Each number is 500 + 40 x the weight over its row's rms, rounded and kept within 0 to 999. Layers, rows and columns count from 0. Numbers have three digits each. The size before them is the row's rms in percent of the matrix's.

# up: layer 4 MLP up, 1280x320, rms 0.0605, rows 534-615, columns 240-319
# down: layer 4 MLP down (transposed), 1280x320, rms 0.0502, rows 534-614, columns 240-319
up534 107:557528494478466560505478479480552458504524544503471444577478514579465555498471479542483493400536457486515480533469518578556455440531467598483439544556481492514560466492545498431465414465529521558510513461531535508509525548491433532484530482
down534 106:474456539474491551408484421537507493503465496524469491519430441539494435531484474507495523472545499434538486537467561490547445436576494540494406524560541479506551430498543506523506484508486465471512413471467447460528481603552485515547470515
up535 106:458530459568418497476539483471429522524531514545488413528457479512476488474514420458549503500467544521478550418523443514510509471519514524575505562484549478523531477555469526486499458559447566594545506502470505480486554519516464535491477587
down535 104:464545551498502542464475455508496489490515441507579494482501497518494449491535438471580526484511508429465527473568504488416504479493520485567574464493573534431458451504436507551482478600526579461497357473474460506511492506505545522478502476
up536 103:560457503532490485426547537473498522482462396520502412531506496554499538464447514505534424528487530513516482466483531574533552495484522508470518427484523470439523493456489525542468443567521522506517557514499492598586532540485517455435524438
down536 101:559473459503517429531450492485560519505500528436568480479469543538461524498493458528588500569547491399453398507487452539533509544415592447447492419521528510479428461448570525491517488522567478501487483445446507557510490511505499510470434472
up537 102:421451439518428478549566559467533528497558488457440475490537550451494475552495472536530472454520517533529489458427542484483433454438518542549475484573520565509465502496474446471479521518490507567507570491514482473471474526508484473447513551
down537 102:444547509460515545463502516498512455513541537493458458468527513461582494536491548558461463518492491509511493408524494515468543554487505488456557490559440539512507493468487509566521541457427482476490525538523479545475474459558493563430509528
up538 093:608552496540487488523489534473450461497541525488444522562458508503517493516434578502503489552484471455482500535550463544546476428552438522587531544547513544504562448488575517448486523461472535478463520592528519536491607507525472429513534523
down538 092:499478497479448518531531516466489480525465499510456461473535490549498532543404587485503577547451479542521480521489538568531530455437453521532447460471450498429544491442543493528536504535488581531507538516434487501478506501529564494468514478
up539 099:494507536487456482445519530543514490546470580491513490470469509488486492530528486474555506492486534471446513413546465504596475480440458471565542469516545530474548456488505507547528431541489527495567505543541399558524525563529501510476480553
down539 103:446503554497486596467534565449459455429482464542479513461497524492500552475471509432543446492535558499517437497416510494500552470459483478526507520535513561485540477478516488469527505508444480532469506441458539515502468497496522559484502419
up540 100:543393431496448512503549447499454509481613482617469488466495466464492541566519499467559483507516507484510556474458463547506518580471531480442501495510463462451524519433451544469441492434456534488518479476511550513509527436422498487507572496
down540 100:517460521493438470439496510494490487523507578501470548526486474483514529454522488439565480541557489542524533510416486516531491528475479540509531463505497476512460517461506514479491489517505418545571480459491443485439566546513536556626452441
up541 101:522530441509465605516479520479510503509572511527527437519511546494496493522510414548486524482542451549525545531448473510549532455500495514450560564498491554519567448441509466474482472516483512516537524493526576465522499511539503487516497456
down541 100:534439456515457510547450513475461489445541465520564470547448504552479568489504515517485427453564497557532507526428527511506504550587503498480587500504474572444439558574542466572546452491455545498555512461445589433564453598473507511507440475
up542 103:482507460553463526475494505457484466472570550546511505491494494492495479476518498610487412555491531502540560505499505565437514479558490563475472485471452455426520427527510478506529494447517464482546509505522531561511484527407528643469517494
down542 106:524461464502500511560487502490427506423559478471509518471530467514458494479543496528478456553524462483539521493540466454405503453474487503501477401490467457485528443556402527491497564466559532513426487430471460558559516506526520561625479508
up543 094:503466551477476548485511547522470544492452521533490541555462508485554513509481546491452505529419514462466530478491460519521462548500545500510550481430443512506476429490504425564565528521459479535511512524543470557503510471457513446521559513
down543 099:491486532556566489484510462470597490524490493395478494491500462457516416412525508445530465513516543529465462477527487419485538512481471526522519489538537520538524489494481483500463443476504491539493510506489494503395528505473486554528464508
up544 092:531509572506568532500467481551476489446528539558465464477429501514478503517450474547513492491449461497500545486489537471510532517459529474544516445507542492462495471484446483463581494527465488508514465477502548539548526640452488478459498515
down544 100:572524464508550475453496510521518525588508508498436483525519502440507545471460503531409506501498461460451451482460452531444454461510509490576521478525503522502497465483532566505466516568515488530528490482499477554510576479507523450539432530
up545 099:596464403472521478458473498500456455570453539458494477501471511492474487544475563497455491561538484455511571508472530486463588492443456457477530470488506465494516475494461519507510477522430577530483455493481477614519545382458490549472512566
down545 101:449564572493563512530433548500565551486588501523445482571485451524539473526495528469601509539478581473513501450520548479488416550488502567498560473447535500494534535484532501494466480464509505500491484509525504529494444478469523462484618494
up546 091:544482439506450487547510483495541509489558480579498489527510513422516547467507548517526491436511484477516500545540510510466553424510523482515571551451485493483556512454489458551477504506584514517590512509493499480518506474447482445526436472
down546 094:542480460474466435557492441548439500457561495499567565563583490510516527463478571462468479520436524502514511544492528554450494534523547444444522512528415559485532516578541536553515564469524435440494567525520511485564457452507457449463487488
up547 098:481527497501516463534469463463454476578491529400452453549413432465463523526475466517509442449451489499584477547533448489533478510485439449485529525483556457539428465535497483500546502451433473500550546442523469547515533489478431493524533462
down547 098:500516479476474491529507466412473394517530496532460489474560453471467495430453525527518519582479507492531475548491530485537516508498501450468508555402447488499518579459534504526456499468415516516496563503460478489532551539462523526518553403
up548 111:523483482496497561502538544563531528548531546447455443487507527441495499521540468373448522469516513581527432522461522567532544538472506519530488471507462473512469432530465531527458457548414456524464502539549473494498537521409512556523519488
down548 112:559437577527498505544511478524526520502513487435481551515545552413518512477442472499553472471486494588578522456487517522588494487546512495475480437546513483551527521549439518521520479488591495545452501461505509538505504470483473503471466544
up549 099:535535506494527512479535512475507526538531501568564478595503480511513508490558557440530508412521483516526475443481471539572548506487463507517486470505499537604495509494512532507533510545489449534503536533495538478489554510453487402465484480
down549 109:455511400436475481504509598526486472480437557577455569564549553433554485506470500518465462510507433476586515474508526510510498569503421460499533410583579495467519532482527472485505531517511477516478511490507510500509530474513516462491479540
up550 104:470509451470528471446505520537460418539517536553434528540516485435390536500513476491536482446539554551551514523528430564520512508479444521497546483523511534455548491556577485497492502539457530512504512499541410491496497525451457520482530483
down550 093:486457497465457542502477528462492496522499536443452497481462491476510475519478440525514479498448582533449511497507536508432495523481481450520430486520511507554453534493473457452462485514452414465518483529486502536507502467452517505552555539
up551 105:559417513501514461482466548468443493491497501521490540551475515519447525516519529505511476495481437558520497494534455444584510483568501515434548449483521472500612491472550524482515516492553522463507527498487471502531492464471527484530511537
down551 103:482513510445474461504467610544437504445485452513513452485545444498521446439517493445494436479526567533500529428513521500580512477467473453543489558455473547430444436481534505531465489480492545592551504480450495489434572559474519538521495529
up552 096:470448527493486496444567515493484496485507539423482485437539478520499566579502553517495563505468561489511472497525491515500449548502523528456451521535548516524457516452527534400478512440469460470489583440463476519502567560474505444496423486
down552 093:458527471483512501550539498557481481518523492567511490553498522501424474460494452516542432446550437453498485464488512516540510530572516471587554471533420473477536518547500523577571538530494504499488421502446515511473432451517474551502517384
up553 097:500561462415533539525457501504484554526419591482476481583562519495493460435501448456503489557481408514444469448535491469528550427477479492524464516528487510525552511524531488407473488540469518452476499486472553497444477492537495431487514390
down553 101:486551436438462510512480485535499517532462552378475527559548523489516519402492486488516496526488475493518489489578485475512473444453506525523454477537533503470558505527537451458501454511506520469486511506517532510511468477448572564492515494
up554 095:475502466525527548519560473547544475592541455505604514493524505503510460525533413464557542489405559465527490469558489529561565486478519519483449560482491484549587518409491446443495450580481498494486486514500549519441526515469476501568527485
down554 097:508604509455448450463493523417536486513505508545540546479432454488494510544473517507466532539483460525414519539481478508493482510562510475469487442428551552516467579567521518561527462484462574539403578474438483464633443566428472523431458449
up555 095:564544471535546536460468518491508541488551530512433467446422510430474471515447474496525485508425453538530526537470471530500461470499544519510492526480500509456504489485503520462574529453507524500469564551477534531471467563495493483411495504
down555 098:517490524515501487530575473525467531485496551523549545489399570533492549444477498473531465537516484464540495526442466536512456511473521536411441521554518495519439392445537491503551515440475537453496451550513473527587497435391479524497464502
up556 097:533460424573488524558587515560552509518507539488509418523460512584524559465499506513453536423489527490548551480503520488543507549493440503426433479571504481484532526461485476459488479463493446515481530492575523492593513551491512491470465506
down556 104:520454572471406470555441486532446541486514457498529486502443526546475476516523525548503542456469488441500493445507486550460506433501474486444570508517594525458538480508489510534535468471461468538565518508589530493499519546520497576453594525
up557 093:487454459554509539521569524480399514534474529434442556527494459453519507521456517452513525458533515507440591497514439502570466505491531497474499526516480558457472434527491525482493545481483504501530559520455493549571526494453553506586486510
down557 088:474518532512564517506551503519517467450521516496542530523584373441477562467546527459487521551512432532566441490447496534479504560538530496503492466508496475512464537524514469553475482478459421489430517532534467515556439506560461502484483494
up558 094:488479473486429493493549505529452501556565448537511538521498538455458471523437532475419569510488541536487576437501491506535546475497508470564542561522502456507580549523471534514559514534491496517536516477515496519416568555500516510499523539
down558 101:570530478482475543485534454544516543594555532522504473542511472471453543490497599386445449481452498542457529568483545557459526463500537546531537525510553443455471417474504501521493515495441443437449497455468502551417554522482486511533543514
up559 091:441537490443485497461586515423549512514537458514471496539551485500538522457445466500525556501439566530628470512514505558466476498438505447556511464419489472477504499495520519510482485449494570531488545463507541448448537534495470490478546539
down559 098:478469503469524471526547547498540529504521573497497523520416485515507479503439563461588529488425525509438493520516537460482521452415533412522485522492486501475476466470535487462567470544527494470505510462548399499507550538486532524464546499
up560 093:481546489610480507476454518462514486487525492536512404427521436521508490506494544487597456511447440525466479493432484487502498458505516474615495500465559422493524472519423564452484558535495497529461518473442465498488489526531448454537459485
down560 098:466481531489449474491520474484493514547516467484475481528479522536520559473473499504486461488504504467498495534449491489422446460559437542404434498529547480547434524435468501441471494491464430483509489466490436489514511478460463455504589566
up561 097:424452482487521483460456568501540467482542582574463468496457431493454560507527518465563549507517560582448528420425447542524485580459449491481518527458454512525530499566419565559501543525480575542502485463492475478467480470517494540458513524
down561 098:470497524495460473496474518539466543507480501573508493504554491456513553423450481457495470515494481424522518501455517554464506506502459482450494498510451509483496494475502518533461537504544623542518462488473428518373525502513484474518516450
up562 099:457507486481475453446503529539501465530494562468541477474503458448525502532475501481503490526489443567504433506523490498516502528435525513392486458522512492542478494452529439457517494532357422555486580447527477475546488500526479459494545460
down562 096:445485474459534480482496434452527510468457528567519560495524530537514513477528561533535534564436484420582481483541447496515572486481507495511499500554558418412521553489497514503481466524488527510470471432488488442504430483524465493446506554
up563 101:545473531520553513526557466442494441467501492448473509476478474430518479537428504442465539453493503559545481477575417517528523489549486573466474476569530466419561491472581442482533438544482510498533488521496493460615541552461455489452492441
down563 101:500469521507449414572458557489546527433533427507518472469546494597483457491573535448462469494453563516508540491505567516516570554527505435469549492483473561490456427481506486563477498462489471467462498492474502462484498478491532503449492463
up564 123:517418486499494507434555501435441492552492550547483429493525417501499531446499535449532527475553507570514579434492511504575493488471454531458501522507472483516511504563495511468533471536473519526555575512471454539546550476520457494458513453
down564 102:486479497529545477447482506518500503519462471484491511522483455453553524443479494542474484439491573473533498464484495450474475520503408478446495432491501479486511498511528504471476481493504490557480486467496456535466506509499446488525478486
up565 100:528518566480510450531492607520548465557493495436503452504467536478540532463474505494447465458613511524445432477537452539473528420474497468452527483501486504524539494557477408556466489542511466479512552491597484476537461604395465435539544450
down565 106:491461541452549455474487509548477518451454473489510520443495562478492476468525519481448412552492455522502456534446513484532464426530555412465553510500485441520422482518490451535550553461493506521473526533576486472561488479489532455527538461
up566 100:538458455453508486458499481495464490492486504553493521471502461485493545511481507497521497420532508545489558455489526505548483468492448543463504483527566486500434510458469490440552454502502603499589552488508518487448532472472490535512526465
down566 100:516468456495509522492531419471533462512557420491462522490506497497579569498518525435443489405536550544474539509456510518478504517501440479461483521522492504475555531430448496482470414444509497568468492493427496515438492519466489508575501475
up567 099:510525480491519547542515468515489528551525530502540460498491501480534484490441558525496472403492485526408462458473520514537445550456462571436488513494525494539503402505461514510581552529522510546495496559526552515496550491497578495544517456
down567 102:422413501502480466483496514497530446468500527438504481457522491479559498531536504493531594551475510538434487439502547494547528524528486452552580473547526593551592489494493533461489426495451535489471457519585454451491526463540536461485522448
up568 096:557427431550477516498523530498574563519549490442485483491513489503534473503520520523456539509444528593442568452481490582452520457475516542555446571513500513464594526516518439502529421556485517539472539566499479558463474519531481451497512462
down568 091:544473485482560545485548477450483436444512448532545539487553524496494492482495522512452520503540483454502479512554467460584523565476455524490514507509565472473548540488558473488511549495513449507453494487437508467436487519503519552535488472
up569 099:470472448448455543473472534508566442520430523476393461557546543506527482474434483561561523519453466544502505484574498570436458457519511500579538516490477580453432451520484541556533539555566441490531508592494547521558449562465577474551460493
down569 108:478506468494466461547556545541500444512524462537495546500524423499477536449518532506472556511521543515599495507496525458495430501487482513540511499494489551491489476523466552502505517507509538503433521561516516390501524471572488464521465559
up570 098:509446473440476524516532499493468443448436528408523420514432559477536557486471529480483502460584466487514542503489495507515489495508540523437540459508500484464461514531530456517473514531517530566504520476523478487565527460526548486436485493
down570 097:520543471570468503448545493522462535573471455506509550528514434510454561523518457522476511551458538512433582489478564507491528466552499559506460585438496558550460492526477479480537553507518536430533450476493450458413486536517454520520477453
up571 103:514490544442502498442507537500452494489520511475464511479435518436488504506471526515510504422537519460470463554561476482523432414436432424452489414543511513522495500428506452531511466545443521568513543502559400474468556459475525448501515481
down571 097:375446507455534477416493444507474494483496421547542495519553499468499504495430534556482504522445500389462501493518480416499607467550522501470519527490556538439506514492486519458518558509557589556504480482478474527521494514586555494541481558
up572 098:457444446482454546521463514405475525410529496525477520484555580489466449559549450515543455459518545431450520494494473546480507564384442508555575544485512481426452555518521526561438490537502482552558484521524494470511527525492527542470539485
down572 095:460500479529490500441463520484436503477441430524528491538525483531498504433491505497479502492463471468493476474513458533432536499591603551491504483487503496560462525476516392474492494500458519520449432474456511535566486460451573463482535449
up573 100:472482521540508451475525523548543455447622495497438540515475499538529478569464532453538490546545459538420471492483401531459544471476500488494528438480496447507466567482585432536479485496451482522469491513508417543502465525483476490518521511
down573 098:507485556505534434429455533553492514530505537505440479502484508439490466529487448465508482512482472504494505473501527465567503452447461487543452532487581507515453523454512581461493541476492453484497428460539463490525508541449553479547502514
up574 101:488450487450420475511510467417443496454493462491441476488468574480497497563448413560533584466521472436544531522482478522476480514454578528452462552536541470427491461454539568452509468473550484478492476508527468525512526544465500506409555492
down574 097:488483511538530503480526476485551528544505482489582536496496566510483497487519468553501436493561546487447502462495572481503501424487486509523484439588527574493450441533470489487517454498575579538519508524483490486489526470539528473541459540
up575 092:487502528512470489534513512510509463492476540483520534520492463577452515555448472542445500450512548541474568534454443497506540579427486544423509587526563522388491544590483536446466507475513456472492512459554549438514479536465488509500551555
down575 100:503505547517504482556459524502533469545521564474502452496475494492486505508468512512512554489479446532467472476546461592519537481569469502498477501542555539523516515488484393532497481582494515422496530523555472499562453508549506493473488596
up576 120:517494533491559521496536554538532518479474528483464472526500602436506508527465500472504424530442553501513534506526475494555475540489484455603503466539596557453557469557531472436429600553462496542510503453486376551499582453473495489537491508
down576 110:512516521466531519481549488514408425402485494534484516541524517533508486523511523462534477522420544509513509448492555430496493537496514412491508446470482582455596464530539486528417568496470513472404442439499464501536546466502440543499449522
up577 103:450461455475522520498559463535539436519571461480465437499500546494602494541415495517488503497478515569502485452510436475498422464371482480576486528493477482535522487531414560435505542492525577509504474494489539452518456419521478383459471569
down577 104:490487521595525475520524484413544475466530474511536517519518483470511544506532539417411534506516444488490501408409449496510534541552440472445517473486443458495475536516536506519520503455478457439510443484461450543507520382498471541585421480
up578 099:553514482453461541473500467465504457569514557459498471532535532521514580479482470557548501523488485466462529535486504492496502511486469492524488518452541551494505497582497535481518492486550525486506440535430477572465496589540525460485540522
down578 096:480502455537512478461514508588505472402479475530529557504497503577468559532532490540491486477496510494528500517463500543562501512519462539538504484513532472535533488469449453484503464476484547462547560435513579476508420466499485508461488552
up579 096:489440495564467508549538537480467508502485491516540442493508562517554494552478500485492447471501494522442491454510514575493554486536430468519543495508485499482517522526483485452578542541492507568531541500532430436501468457444533546529553474
down579 095:462548490508445462489487564523514461573495519510460452539555563468532472473462491451456537448523494457457455456492500453421533517506494480485440471473549458486471501527526472494429539543478499461518478472541489541467555511492554482470508463
up580 098:514483502430565529490502534577485441530580589420486530512506538466537529510450492542542468501481430584487492545447469528532510528437552448572489546529517500446541522493478484547536441499450428477495533480462491561482529527503468439485484512
down580 099:524552458431502519516504453490499521488451474490544486545519467451441495497553510541480491472492509470489513451510570503441493521516547548472391529498479475476448417508471541435458523513500587555503497550525539439515527493480544512514454592
up581 105:574567480561495553429541500540547476554452518496465408494553575473447539551497537458510457443522551551483526417544469448517531485427467548550547543484506552454515522472421523524532554460469566552594494466462519578474531533513569512514484525
down581 104:479534500524467502514514557529532483492504432469485476478499514501487459463523465458420560504481501469542581527447516446460510549538499506423566442518456538465465590457423471544500504475503517478440582436541533514489527567506466516454554415
up582 100:470476497463500513533471554466446546542532437549460461527488526551489534516555482444557484565526492520457537533545443473508500517415483576501557495440471464506465497483498483566572533539458509536537499455503482506476461421466497526541537487
down582 106:479458566446461432408547488528476454500496480540538583542462514546544469466464466465472459477563534458470450468457440493532496480537470526546418456566523550516467534520591436484460466472548500486485485517533465500474457524457494496565558395
up583 094:412548482475481540461560485515473496490507471550522533467482520521498536485518531497528532486523530506454505465457467516485530492477425497541535454466556528460513493459454474454525460524504471545547509426569495496492539457481534527575516592
down583 103:511508547564554451595508502482463464541470473520487517467513534504521475488489551495488459463480501595552495538415446545552562518550460453494555571491420482521449491510422493462519480505477466505463492551494427497459509480505440475509512464
up584 102:504467469465442512518536559458472559543534525540486460512508538495449578465506510423453530496598461526506518488478522474529517535471546476533575481529526493462438613467441503486484441491485491482495520569548449561480568474454479452449516479
down584 105:534515531458505497496497492479525503531498526516473475509416527499571511419444507452548508508566492511457519509471432510588540498499501454476594527518467514488449559517598518492550525445541472529495497453521415474413470541495444520546517455
up585 104:543519508523549579487517489441460483521540528526501479502482545422453499561485444439515493487463474508463448517520486532589495495473476488543464440584569443497481460476493557439525536444508563488591526512597476529615497554492512540565454499
down585 098:422515495482430498509538577573506464499449514516605494474548498563507513457496486475442478548463489472508512506419484528431539515555558503440525470475445483535564523487552455543493505511471467483456498555455497512449500516529512497450514507
up586 112:574481448505482493462450461539546455522505498512464555527473463481490472502433437507469480406459570546533509495534426504531494518452462475477497438528509501485538455446490476496538494555462475541538547483564460515491456637466451527523537521
down586 109:568434509455567459513501460530509503491548463503483536478521496532495499448487519440444431491471514480482510540462426505503466491518482449497509494557515541552518507430478474431497459542494496547515509472503497470493479599516517483528455501
up587 097:487485449526525567506516552480474563478521523411407515469506484541551501505452548494554521464449462471421449562555517483511524480503490537438526531521582538454467518417577469460506459434500467509540513510474490495511630483457505430552480530
down587 097:539564504514528442541556463505468534459446512568471475526459544496464543416503507488487418513486416470509473495448510552482549531493461517396418515479479489542546577597562539471483435525489509453569472469465493478542547507553461485470459440
up588 096:473534428460507488500525534463421541490547492520470502585502479486501539518445474517525457484546567456490466458522485413582521492521455440503485482508560508556544554457478483527512538468457530482541522419544518549541469477499562521461486497
down588 094:518425415488547506536493485522445518524464483468486541520520528459488463486502495547486544491495522555532481465605557517453413470481497508474492490479481559543481473460512538492442478514489482491470520484494488471501422502452485519586489575
up589 114:426475428490418476474523505505481445594514478523490519497440503586543605516536467506490540510529561499420449517554486464500496417508389467559518417485566522413500511446536414475511522475515488476495532483527463582572520507430538524465504503
down589 112:496468483487522486433557456471487449508558478471489476529543566464540499415454476486482424471432570529410426437487517473446505461521418513492546486441491518476480549419505498545460549488505514514449482505497491469481521512460508473524549533
up590 096:467525485476504522492530546565520492539548590469473462493549489471516597513491535512463501459468471515461502426576502488484447469486509500530475484512494468478474471595541571563457552527527450512575495501463527518530568406525511446518524514
down590 093:554553555592540513506428514513429586464542499498549497503565532498503499425507449538552483532503499535500483505474502507508463443564535474487498512569492498547423542461456534478504494489522517495570558529498574541525486463579509573518539525
up591 103:499555494484509506508545572482532526524543498501445445526511432472526551477472430458515528489442538491448514527542426498544435469539488442517579568522509495548474523468499489514511563380539559545501547537534480472467504497513571450513543449
down591 115:514464501529472537510502563516559527547513503482444445465505539490482571456536432480490447471538565488491499471494486539508485550487493503446443535518425506498447490484481540524485531482497499533471490473451454489431519542493478488488493454
up592 100:543540483521502499522513528442541516423486551504481496480482429471497563520507560425516562520366460446518503545538544537476479536555510408520495493585553483507509570522501488546470529478465494499522479536508425554558503466488437453484484479
down592 095:517466472487565511543453525555523443511531509557549555515570469497507468492521480567504471490497474501538495475540495441478459477463505419506450415464503499490577475448466467581446563552524511485476535457429519502565469539478510522531515522
up593 098:558460513497503477455486469489485587500536442455431487568502508467588515498541457525484462562435524464475528458582492515536529468384476482496543459518518522512514486552441503545503501513468469496577461492476513492529441484455484480529447511
down593 096:557476473472510510523493513457562487446446487529479457497446487470607457451486543516471497492470469534481438402530539440575472428478462447478572462570446485511469507529492596555523502497526545476546434483520449483493497534483452494414429450
up594 098:494506480468497502461485496510506505533598532573435487512447444556444536534441545589507498578472569466456563507431549517560547459566475474515478517534490532482499510499463470456475527456483507565587470514444512493476490516499463532548461456
down594 099:436544511451474492428534464532521465495480508495470533460454530528451518540444500511592461517533564520582534548464511502539519476473524458495437486472478540518490511535468523478481502452489463526571546476502486461491478511490512504500457453
up595 106:543497472486462467445493515460491492507528458493532516502483500467496505481480500454497399543490473520506474478515459519494539510526465431521612536452481519485510512486431460542466579495468444483473533537510544540507531548460520488542595481
down595 094:454498505459442496447556519471439542508584477440497480558491554508470502490469511460493412491454499435478424504548534485477465472510513519535515544498488407521450559480516447510488572523544561484483487521516476508495481440476517502482523495
up596 096:494555479540466493422471559496497543492584471485511484514492491523513499481512576545508450515539477496504441494582449523560521426468564495556550555492530487496494547468480426477520407500477462515509504458531516457477451504507527502541472469
down596 096:527506418533463523529514495531513483492562496491436547498528470510453497486449565526555504481536469477602496498495547505562426514571515407570513450438542537538564532486445545502523471561506507524507526471463477478551501456518432452473483499
up597 094:472473486491557478487514508548447444485465465511533523495463465480576518515430427508454415514517473499526478514545531460494543503522438500462497526461479505449534505493535472451508517509466509496463518429465453511499498466499534493473568515
down597 096:516491510475535478567513536459487414459527481493496515524486371515499510481496450541555516519466521503549508505558565587504564512576553515508556503514503484513535516532497502503569567399562507413423469452491493552547498531528482508442528485
up598 100:516447523500432561494539444489503516498511463511472452570593555508443477462467460506456603535468513494485436501532428515497579428500457499525496540441526558513445458415521503445590558525502501486594563496493577486539449536494522573535495467
down598 109:652515489597490549517446413524525536523586530466522539541472437489438515547473415513553440482485468553546478480517480577543434480510472512604440505448511469569441483511449552441495517435466548567533554472479544499501436456530538532530483512
up599 104:541522459478506493543494462516482449542557561545438511485439452516530509516456476485461521467494582523501487451468512494510424527523496526586532462578515453459519549421444488564429515479551462477495513518467506583461489412447421558510520533
down599 112:539519489474587465517573459503545536477524546516484482452498467485565457529491479481530555529506452509506524504532545438557488513521493529559476518510520463519503555490540510456470490519512439472473511513517524601469551465473533465579500469
up600 110:490446512522512506543456567543369429582456445537435510552461442504509522499455472555507481528534464484539520496454429489612524518552497495468518561514468462431532544484519481566468473521464416494482507434582489534502555529444530522563501515
down600 102:459476440503472499523488540549431430439545512483475508492506454501606431509462482547499520557430479424510496549499540515556532543461492543503475526540474507474568551509480475542454452520447468512508499466514570465492584558506634475550463430
up601 094:521476543457489521528481451456526503599538455446472484431463455492539526480496413497447475547434490513467437520536496548509504550522438520467569471550488573447575541445448489427490539508482519495516488522436470492482495595481451432486524520
down601 092:507498511516498463460454495494517528534503497499558428534458529637494454423530493541482538578517491478547501504453465509414456541460567546494462526477458470481511449457495523453539507542488534537525495434495534558564492427579538479491452556
up602 109:521492464438549473490478543563497475512573537497473474452410436446545510487492486485543519493486477510579467462554490523576519519503381521487577507501456546534574471563560485475475505522460473504517562408585481529501518478509474478487539447
down602 097:488471491473543486485513454552509523507489493487483520504501519500475552481476527448492442483485520546424491440465458414516443485499497472391459463494512498546473486468477522474477462521464465505470489447511480414481493498472523565485514540
up603 098:537485477502452511475515442436423464569533548487463451555448464450510561565473518429585468533489498499493574508415482529542473501504467443479558498509521469471500536471514463473465469474505505514482543553519457537544608555483383469510535573
down603 106:468458558459480487505518415370544480524471490489533523470472510450479504493499535444520528549524503476556487546504503541494509488548550445464452538520520472472582540518462481555477503440495522539481527463513514523469464465508487505596580404
up604 098:482536507499513513497466473487452539562472543513475452483454533475503497541468442487495433495474470482501567480455478558507435574471438461519486519559563500492425458485377537483524470557448470505607493442489535568453432531510487446479419532
down604 092:474449507493558450538476548476529524536451569457467508539482542428497465493500462523493480496524468466502522488558577444508490516532444522507452438530511541500451498572453554529447473563456524475511508466576439532577511478501460596493514460
up605 095:434466450490521556507469460499395548488467517510516534537548543443501558518515467543482536517441485534512518485488498499517520489470450499515536527504537501528531420474527515469529562480482550492497482483555523473509414476479478539548590584
down605 096:497578461510485497510490507510498548576490549488550583487487500425484476490480468469440511452487518449442438525514569475442502451458414549513479531529440423576477494482448508458553474541544488465453444574475466516508505514520486461507474545
up606 100:458475511470481538485563506446528485484430509482562460522488477566497514475461520562552504500515539544560602532578512526509453469391453453468520466422472502459541474554449565473531507541507500529566511501497530440497436435463532472458500512
down606 109:543497486519577499496485551450473541556588469524523480444454493530521591501431515487483524489530459539473543514456519494476578503545496521482487445452539558498466495466522486477469542472581548440502569476548555546504540561521512483490472458
up607 096:480516560454547517522473486432519475567514540460489526544484479482505533489469416416592464463416470497533475515453501532531459505499437439510454484497571546515512500508490527498413488539425479501442481437487462549491470611468501542458452495
down607 098:568577511522490487465516520576481547537504496417544482493488550521544510514450560563444512540437513509455494513551602542497472465511495598481476469532487471556589503522503479484551531505498571492532484551435534564462502565524492519534479559
up608 093:523418483498414517505499576436499486524557424465485521499544492543556509486496470476516478540519545559462414487450490526455499494452564519490513470544543456465475556500512431486421467516451441465495482491510485618541538463443516511462500534
down608 097:543475413508533513545526470519510449467541537435432561476460507449520523489521469503539565499490476456452540498506437492522485504502505545487541550436402431494434522448486553478531459518442514508493537466480437504482501568530482552455483503
up609 101:527514470420460500531527528509576457501546453528452550564486555504502542579462454589543529495478564492478510408512484523499442486497442518476483445562549533490435460519462461486519461511492484466550559499482482519487493507453518442484513519
down609 117:458417493469505513488513529450531542468512527538466486492480531437517485493442439550495537474492491538531499500528516523487504453492510426521480497559494542489516533511500437484500481509497492482572566514494485443537523492513492496563442518
up610 096:491534503548503488395532500484490437491526518513456465498427511507524459482498495489471530494469500467459467478539516470519507561540522425472489549459620527499433517471454561513467516483469530474540483485492467537446528505502493470506461553
down610 100:525455512542448513498442577554535522498433556428577457463526551564502452466527534554424427487498465498476460520445481528465489487553619467509494505517482509534496496508536430511540490510485477467459467579495492527518465476504476543479550491
up611 098:450472487489517487526505518478498504508505525562493455532523485429586502560560527470479531480470508483469479458476486523508488454479425490521468489539577480498511423530514513445467523538503499460592492448557469586594476523568507402487477573
down611 093:603514492448533409525537479515489467461474483439482536533529419423538439554500469553499498465488470497562499503487514488418583501487531475511542533509544463564445563399538429549424433536465471534520445480479472569528506478438495434509486505
up612 099:508461475532557566521457463444572552576522491493482500502488476484544500531482551513517543547518522418528575481519521513590509471477526476521529538589493426474498486453569499461599501509480484506568578504511492541439535561477488506505452529
down612 098:496594565490469500508480572515571495485530426508478516507530562463444501497487534502471462540504507521463551478498473466499562510463501481500464465461495506470451451597586497548474552499463447569509549493465412501451482481490492498502513567
up613 099:536584438455512553520503447510476519528504522478458416510442459545510473511503470518556467545539525565540519468522518507530536415546452453508523494513555489478460465495454458573477568492558559478442509532528453522551466467514507507425527564
down613 103:494572490492520432517455468545475471529470524505559416467454520512513528538459522521500461497497519527470458512569536540453489481554495533515465508489540480610456480521435379515547502439581472456458411528454511480528471490504502492546510515
up614 101:453495511443501608467494558508545497538488469500458468578471534479523449518507510594543514438439546468514511476483497438527545497461504436479502446471456583490467478524425507517531525468461520530546566538623446492489468509460519475515506563
down614 101:446511523521509485539485506524444486517517470454555499474480540501540466436501572525513469521504400472472502511472499482471503531511517527488532531457455534467539542585564504456529486517465483545467440475508515498560524455521546606457491460
up615 102:424515482489563574525539514496490472452569538578496448433485555484448507481496498503544535541484556435509541496575515488583513471497541443489502426508541474456524492426507460462526505510466510484498441476540532523473504514469522490487481607